{"n_kv_head": 4, "d_mlp": 704, "activation": "geglu", "norm_eps": 1e-05, "positions": "rope", "rope_base": 1260.0, "rope_fraction": 1.0, "parallel_block": false, "extras": ["capped logits"], "lr": 0.00732, "schedule": "cos", "final_lr_fraction": 0.1, "seq_len": 512, "steps": 5653, "dataset": "wikipedia_en"}
Each number is 500 + 25 x the weight over its row's rms, rounded and kept within 0 to 999. Layers, rows and columns count from 0. Numbers have three digits each. The size before them is the row's rms in percent of the matrix's.

# layer 4 MLP down (transposed), 704x256, rms 0.272, rows 345-408, columns 0-31
099:522467520505515497499499505550527459497493483521493448526487518515473492509486471491507464494539
103:465517474481503456489502483498469454534494482495465542502516520483467518476480459491478513467472
101:463494515518514518522468467480446521548534477517468487525475506520486476473558498484501526508523
094:501491561512481472554507499482506453464498520513521519506499471488497501506516462444491482577531
112:439479538522478493532474500567537515505501532468502467494501513527475531510484484494499498476475
096:471490477477492511523488498520480498524460487514485510493468489543485477526530534461518520535503
110:538474439519481497516515528479538509480527490514483517504492492462522512484547507535489524488490
103:495482512487504465499504523507460523503461501509512469469477477531447511474488499496490498430545
093:515479542478505498455513471510536477520496526495507437500501489521490505480508530511485456508533
097:488495547507498468476495493500520523491517500493475519505495528501519470479521521470458484480504
101:530475480450462500490488551480484493473498472512491456516526472480493511478501486521506521492504
103:519528503467523477557519527518478509501479518502483516465482523523513537495488536501471511496482
097:502491481503504506501519497465481501459478489521485512464472517516486515476490473492519506474512
102:488512491461523474503459529521475529497554525459456481490473561456473456483485442522512507515480
099:525487558453506473444576427511504481527538458475497515487482487486502477549467519496496484507494
101:509505552514514465506546491483504479513500515536507536524491493500487517490505475530477560487478
096:514528466486491484531516511504493496495460479548473485522476505515528488492524477475555506508561
101:498487514469548487508501479501525522512511458512514495467465553506551532530463480475519517496496
099:519501528563505477501536497475489571476497530534487508505533510535527527477537499501517503491536
102:513510473497529501521499472510487516545485485492507498511495522523502491514513545496458490520516
102:459518475514527498471456466519500509495497531524523489506512481493480488497486558526490479476486
103:474500506495484473537528460505463466483491494495471501545478503506518515524492529498500509517511
101:490516496483551476550442548512521532503520493467490491460493494485473477476505475551525520492518
102:494488484560491482491542538485456511518520543466497505477471418518499533513492499475523492522523
100:506502518546483552559534506494490487501507536490473429497516501518461525451539475503516517511558
097:534473506502489478447492528436481511499489488529487510496503508522493509510534497566525501482508
103:484496497539463504460535507492478448506500514514500516489535478469452494534517517490531483510456
099:493531480534485513483481510549511455525476525514485493508484500484462497472458492512425505487494
099:509499513522470499502507510448534503445533495494463482561510517492487530514515511517479496502491
103:543512479506456490505498462520465504481496494488496514473463472504500463452498517476496484477481
101:493475546474510576516490468509512500529480501497518506516520514492455461468504487525498496534488
096:509491493537473485477440484489487481504468475523483454469556512543457482511530528521452505494505
098:529505454537506498523465500495502475477473465482489498517498534479484529514543447501540521526494
104:474508501524533491498514506521428579524481553501536536518500535484535505490505486514484464535499
105:498524474491459503456508505529489480499498491527487510569514509471471530484472480502510504471499
095:488533545478502501471502519492537519518512500530476487540533489501512484393476556472506482488527
098:512513503473475495448502496521503497467515511518501536525483455488510459439529456496515492468491
092:501495515541486497433508512489507534519518498476515506499522513541454522565486495503454475494490
101:510470447489519513503498532491543530480495502508492482509502520519467496505547550489514492488469
108:496505494495465513479504524456486549542497541490496548507489503494513511517518488485508507487455
105:494481487496472481479471518515516465512520502526532481517520538483459498504498478451464479503542
095:494531535518536498489513477472483475480521499530547510476446503509500493493513492481521508543444
098:521463508494518475551501457515501459491511479474554529559483502475494476500516461482441485507462
093:547544508514487522500514486493505458525564493524499474510497535495487482503488531508507477481466
098:488520519522546524504468490519531448441502536501490528531497516537513502513506466502492509455506
099:480515479540508556516456480496547487507458513522462490537481555504468497479506504520498515539458
103:488518475474502474470518491458491512534486490478520507499468478505414522511477464507496525529511
089:498498511486518503497516538529489482484479485478508508516500497509528535478465490524489506489554
107:481504485522533499496496526461492459484500475480480474472473505460539515531480504467513550501506
101:486508479476494518505543476490456504489485512489486465515493531516490488491483517474520500463495
096:509464480500501493498469496507501484529527503489517483465509505450488512527485503473498487471508
099:500501463550471490471542485516507473493487542457498489473549519517470483492559463475537528493494
100:483489468502537480514536528512495487561477498481513516467509524513488508488519476497501492457503
105:538475526493504467480472534487492523482443511482431539471474537486499574489516460488537513474491
100:495485500491503485484501508496520483515471465495495520502515460495491488476505502522508480545472
102:517474510491552531485513524533508554484505505525489505497520480533523520517505508539462477496509
100:471539508499511494508488500480533491469492490511476559506490525455521501520486492461492519497462
101:519493483523525481499495485566459543486515481515489531550498495499466528523464517516430476489486
105:491496505491527517496491507502521521495516473465485496480482487465486465489505510510489540485477
099:493472529518496449505494486470529494477491550457507497530509536543502496492481526496489491482498
097:497512502473505502499497520480506520491471479467514497512509475513499515515483488536463485468503
104:505488472493508495488510477472465498489504485505510462453501491500521496512466481476518498524425
105:535434458476513478471511530497494491507489489430502496511520499554484466485526498474552495512523
104:483486521510510518516472518495472485526490483517471487490507515502525535529471509506525519493482
# layer 4 MLP gate, 704x256, rms 0.296, rows 346-409, columns 0-31
100:507489451456464490492456456501504496499499490513510490509485484457522532527498493466505466450519
101:507462476483485499473496486468481520471519549505493476524484508485494453492486511529541490464495
092:492484503529517460507511501459556512503494461484505474508504490515513548516500464512551525476492
104:509503496504501498469510475471453508533528488519538510507493488492488514467536523474524478483553
103:467483525502521451487533492502524488512502498549515467544480517502525496508502532490504476522491
109:459513474505533499495490503507497460518462521517498507509458504544485437560486471527507545535490
102:433492500479458518481461498505501457494498477512498472490512475468536497491503498486502485533466
112:512501502490456510491445480474499518517527522498525519520479550501502521478492504481526509514513
104:446491524478484507445500494494551496497470525513514521485525541493529495489489488487528559468491
092:543485480499471534504500531500513525486475527481480543493497485516513520539521476469508511474493
112:549505522504455507462512532491489518499493524483482507496549487544513495455500515462482479483499
091:520519471459531505492526437514485484499491511488466506487458518507507537514554498456523530564479
096:527435502489501477514477482503496461472545508543503484525505512524537521474497483536504507525444
099:534503489519476527500482493481462493488496501497474532483473526492458462476484474474479474487504
098:504519495500526512512528541530508514522516550572496483553459497515523497518508513455464542494478
102:495554536497468465475533507483506506512514511523496503515514538497490486487529486470549515554532
102:508517537519521537528501463492515512512493456502519526471506464498528468521535525495436541538516
093:441504533516532521469530535484500488514510493496459519481485522518500503562510471487500527525477
102:510462507484467520498506502493464546511464485487489502494518431502497487484505577485522558480536
106:505498467492495556520524540488504473477506512510494484493508499491518486512450493533492541508510
097:498485492511488510498513524513482480503504506470521494490499546520495506484505504541514516492483
100:487558502472453485493506508451514507500478565492493519513537472523479532511491499470471528497505
101:467480467520486525486451532502495496488481490471525486519460497499502489525487494474543487478488
100:534493500505465486470512508493509500507496513507476491490485490476521468475479474543475537492490
098:483497459508493495504522461479503479532514477493530461567486533513476513477505504481478484484543
095:517526505534453527476522463483481546460485475495494502499508499515519529479444510468464530492528
108:499507532519489507516480528475464478529480501507541501476486480522479496503498551498531508496482
098:461498506527471475498414506535501480496512466537507519534492480499533492449484499475541518523469
096:461483486494497476501523503489517507472498492490523490483474497432471509516523545474541466517548
101:477505506452487527482531475560460492489475477540471518511492495426530464517522450489534495523474
090:488512511491505486499540516498499476502481481483485511479458495487513473521492505475514506479525
092:497459540531517520500529501460496497479506478518514495510536465462530504504517494506494491497535
094:541474520500494492510484499466512530488515472500526461539490499467497505487500442511451473525546
104:485566538508477484448467489501503484490509498527532483500526495519527516454455504503483503498492
111:499511493490530479487474467486506463482508492460547497535482518544474506502521505492502494461510
082:508495499502483498500509502538502522477511491487517491487513511447493502534476493514493484511520
098:515513512493504466498480509481491502464508508507507512449505485500543550516537536498549506512548
093:494522473495523563495491536448486448517487477524464489504489500537485491465534505506507500519504
100:537498533509505480521470516518483475437457523517500502499473469491493515512461572548452483518490
113:515518501504534513511505509444476532500518525519480478496502469549518438529500559494458504488501
101:532482468452438471500503511477479516522508467472493444542500520501514429474488458477517495475528
096:517497530509502516470489536518522486514509504539480524487483495500458511473504503500493518484504
090:511496529503493500470481457492519469488499501532522528500501502486547495515482504505508516530481
099:479471522479539498504491475499489508533482491515509504490496494517506511527556500480539458526499
090:469502495501433514479512514461507496479522513500497501508495496539534504487454503462517469494529
107:463543540484509512489530496543501497519494478520520499526531438545470450518480477501503462438485
080:488491491500495501537511484505504490491498478499473462528481510542508493513516505518483525457496
105:560476497501497477495467530541506471528478487494496461509457521464468512527478505482500548475498
099:507519514522482521487508493498497521516495514507500452508514480467505476523512529489496537507453
099:487540452517497524490566533514541558499468520558487503543519535512503514526546479467470500486488
101:462532499454463541514477527503480499498494484508485506512489468500503477486528492513553527495473
103:514525472513432504497507481501477462471503504508516510495505474501472479513536516474458488526519
099:497483536463506547554505531499477473488484515484533499483500501516508491501495462522511468485475
101:502523499519533508483453486488430472502516478492520507482496480496546473509524549528475483500496
097:514521475532492543508540479515523509495468502492505525510549510491522522558501478506516476473513
099:463506507519473482488532562480493458494470508457471453501524478489512507512497490506484532505475
100:510481507483522446544490510455491494503464532527504453493507523462521515490484495485499530526501
091:463512492488484526479476492492471484489483520484448540487514524500538502502542513491529509533475
089:539510507514504544524543493522472475471493449514459468541489498536435453531486505523532462540522
098:510465505522514515498459502508485559514454477447500425484471552527527498534477479478513508474510
097:451456520562519494461513492417492529464508527501537501490481490485471491520499481472508545466502
092:534471524542461465464564530476521537492501489501540509493481451538528558489487496503497450528491
099:495502506504493486507522536537500518530493460479508500500516494483506477543517481509493491513467
100:491480444470489519490525490461489491474492514503531511487508508505523494527468537471525525459501
# layer 4 MLP up, 704x256, rms 0.303, rows 346-409, columns 0-31
109:495478500531466492501520470503488506511504482542486514524531565513414482484498514503524483506506
102:471522524476507463478490499537493483438506497446511480465489476488477497487473502510491458505506
104:486501473484505573533519482536539489516510527508548478521521483439505458500544469501512511462489
114:502499494512501500507497570486520521527473530500513491490485488522496502566501482497528516499492
096:475496471533478509487434510497529512479499520489485482495495504483459500476463496490485497521529
105:473515487545483518489490499530494489487485493487428530517550432517492479555515497521564453537460
092:484511529526457503506498494509496453516504529504492492474489475527464447494458523501492523512450
096:469515503515452469475495509501438523471532493523484459495472486498481518476500497474480503519518
100:464469534539473530487495493478521484491591479528546537493506476503529474504471431554525498519514
096:472524548550485514524515506502486543479490554516458531463508529460476500491487481449479500516530
104:499525521516543517495515478514503510492512490494489480501523481462497532486500448535475510510468
093:489489531488505534530513527532489511450499493550507549477555524465518526503515512524488510530526
097:505505458519529489531489494470534478501472459519503497508521493477476539529536488518473502481501
093:487468447498514495525515527499484494511509533505557491487501521497498511520502459527521535518528
102:483503496523510497489501520534488513536500520556499493468556525462475520496509456526505506481478
094:524503523495479487507457506516475504519481478503501509493488523508529479519516507492465506469467
099:499485450483493554495503493497539481547518456509529491484491473499529513506519492514521522490438
095:527485467514486521497505476505493528489507519441528497484521502473534476523485497531483538491500
103:506495469473526503476473470476515485483486489512474484473512480544490462484512483501487501526525
101:508524538541492474501489485464468534494479470503522503507505510478511507472474558515507512493529
104:457520496501483545501494512506491514498474506530494464530516461502511492482511498516523473489485
105:491522496520456542549518482480528517521501498491510534467520518485511551579494543515503502509516
104:477466480530471468513475498485513520516479457502562493488468506511557492461500495501518488486509
103:459497482490546520510497496510516548502491489484521476508456495472487485474499480523469549522518
098:496504507486514517529496486513513509470488499474515508509481488467485482509517481498468454492473
100:502478505471505510512503489518446544502509483530468508503479515516536576463510527499477523512491
101:519494490517547533487568503498492479499516497489490484496482525523469495503479454524472514453491
098:446516496462505502531485473443500520506552500520541525501529466513528536536450457538507466489476
097:496453434513517494539517475468471483462519532507528412539449468486533498465491458507472470481520
099:506467540549511520501506437498490538485525487555543498476494520473526505502499515518494488535436
098:517498544496472514515537548542516436476523501535491516537510514523473484492505469495499476473507
096:534492530478469495494494531501515487527503483471512534509516504548519582495518531508505566545522
103:543573523502511488498492481487503526498483483475522491491477537500460503490497510505537498507518
107:539472521475496483568521464503445523504503496526487497518506502529482516483504445506497505478532
112:507508513525526494463443504487440542578520448528505517461514491520525465494502502512535499457486
090:492498511498453560515449490505469474481486479520460495492510496500492521528539485500469525466496
094:531477479483500514486545519478538490515491528482445483498499525507526478503532470486502512509534
087:495462475498497532513518518474496488513499450515451478508499521523501526512501508521496474456500
097:518509486529497452500512494495482500481512467498494533510510490510501500497472522481463535461471
112:529448488481495464505488490531505522503533529497521508499545513474483561460507457468502495520516
099:492521489498509486532487498535484453518502503491516520470513503482514531538483523488471472493480
096:470500465500466505558518482492565475530520535501537514512509485475529506501529464483511482509523
087:490480513532492497483506491501484497478471492477538530509549435505518483497515508515531522470519
094:495569511465498537430529505517511470486488502517509524488521486502500509478495501459493532502485
094:529533404460517493513521496510501514511494471501512511544534488494467509547525498484520482492500
098:433449469536514466498436521494493503491449520500497497528478502504527481515494471517485518480495
083:496513563483504487473456518472510510506482526493508527538524494493555487533469502473510503519524
101:489550486508511544511504516515496496497569489494467497480530494511430485497517517451556513457470
104:521474464482512522483536491514437508455512488516507486516522474489481457499479496481455489522478
104:484490534473538514526516502500497489554515536520500490548501512462498541496487507495480532485479
105:491509505514458533487504564494485488457495503502487508440498492448494496472493505483521526479486
107:504475504522507465511533523445539506505469483457495511509458499489477459519509494468507499572506
102:497467507506453510494485540494489484490479491488519477459523503494501497499500520470461547519455
104:478495492501504489529497507483474477507514497507494538484497557504518461507499498496495539483509
096:486443520520507508509482479489489494463537489528512549506504510501497508516532491452517526510496
102:502492509474495487515518487495508479511513482456505501466505518546482474486533516484540515450479
099:482482500474488536531522533474508492492505530494472490497500491482492502510554505536490468481506
101:471471485459500493462561512512468488488495499552497466478496527478499514501507502502508498485491
090:502503501522455510532472487519491512473473481439484495492469532517483476511472513489481490529520
092:505472496527482485528513517535546511473517530524481496492517468502580504498547506460472464495565
110:554524504467479523549517506527520520536522491529474480474467527489483490440497449520537511503528
101:501476523525453444464534490491521477471522504539486527478517502561480530454510539507502505494531
105:530496480513500519488491534510473490522492480510454481485476544531502506549514512495502498472472
097:484473504559480498495506487492501506507479512496525508478541508489504527510507467510461498503500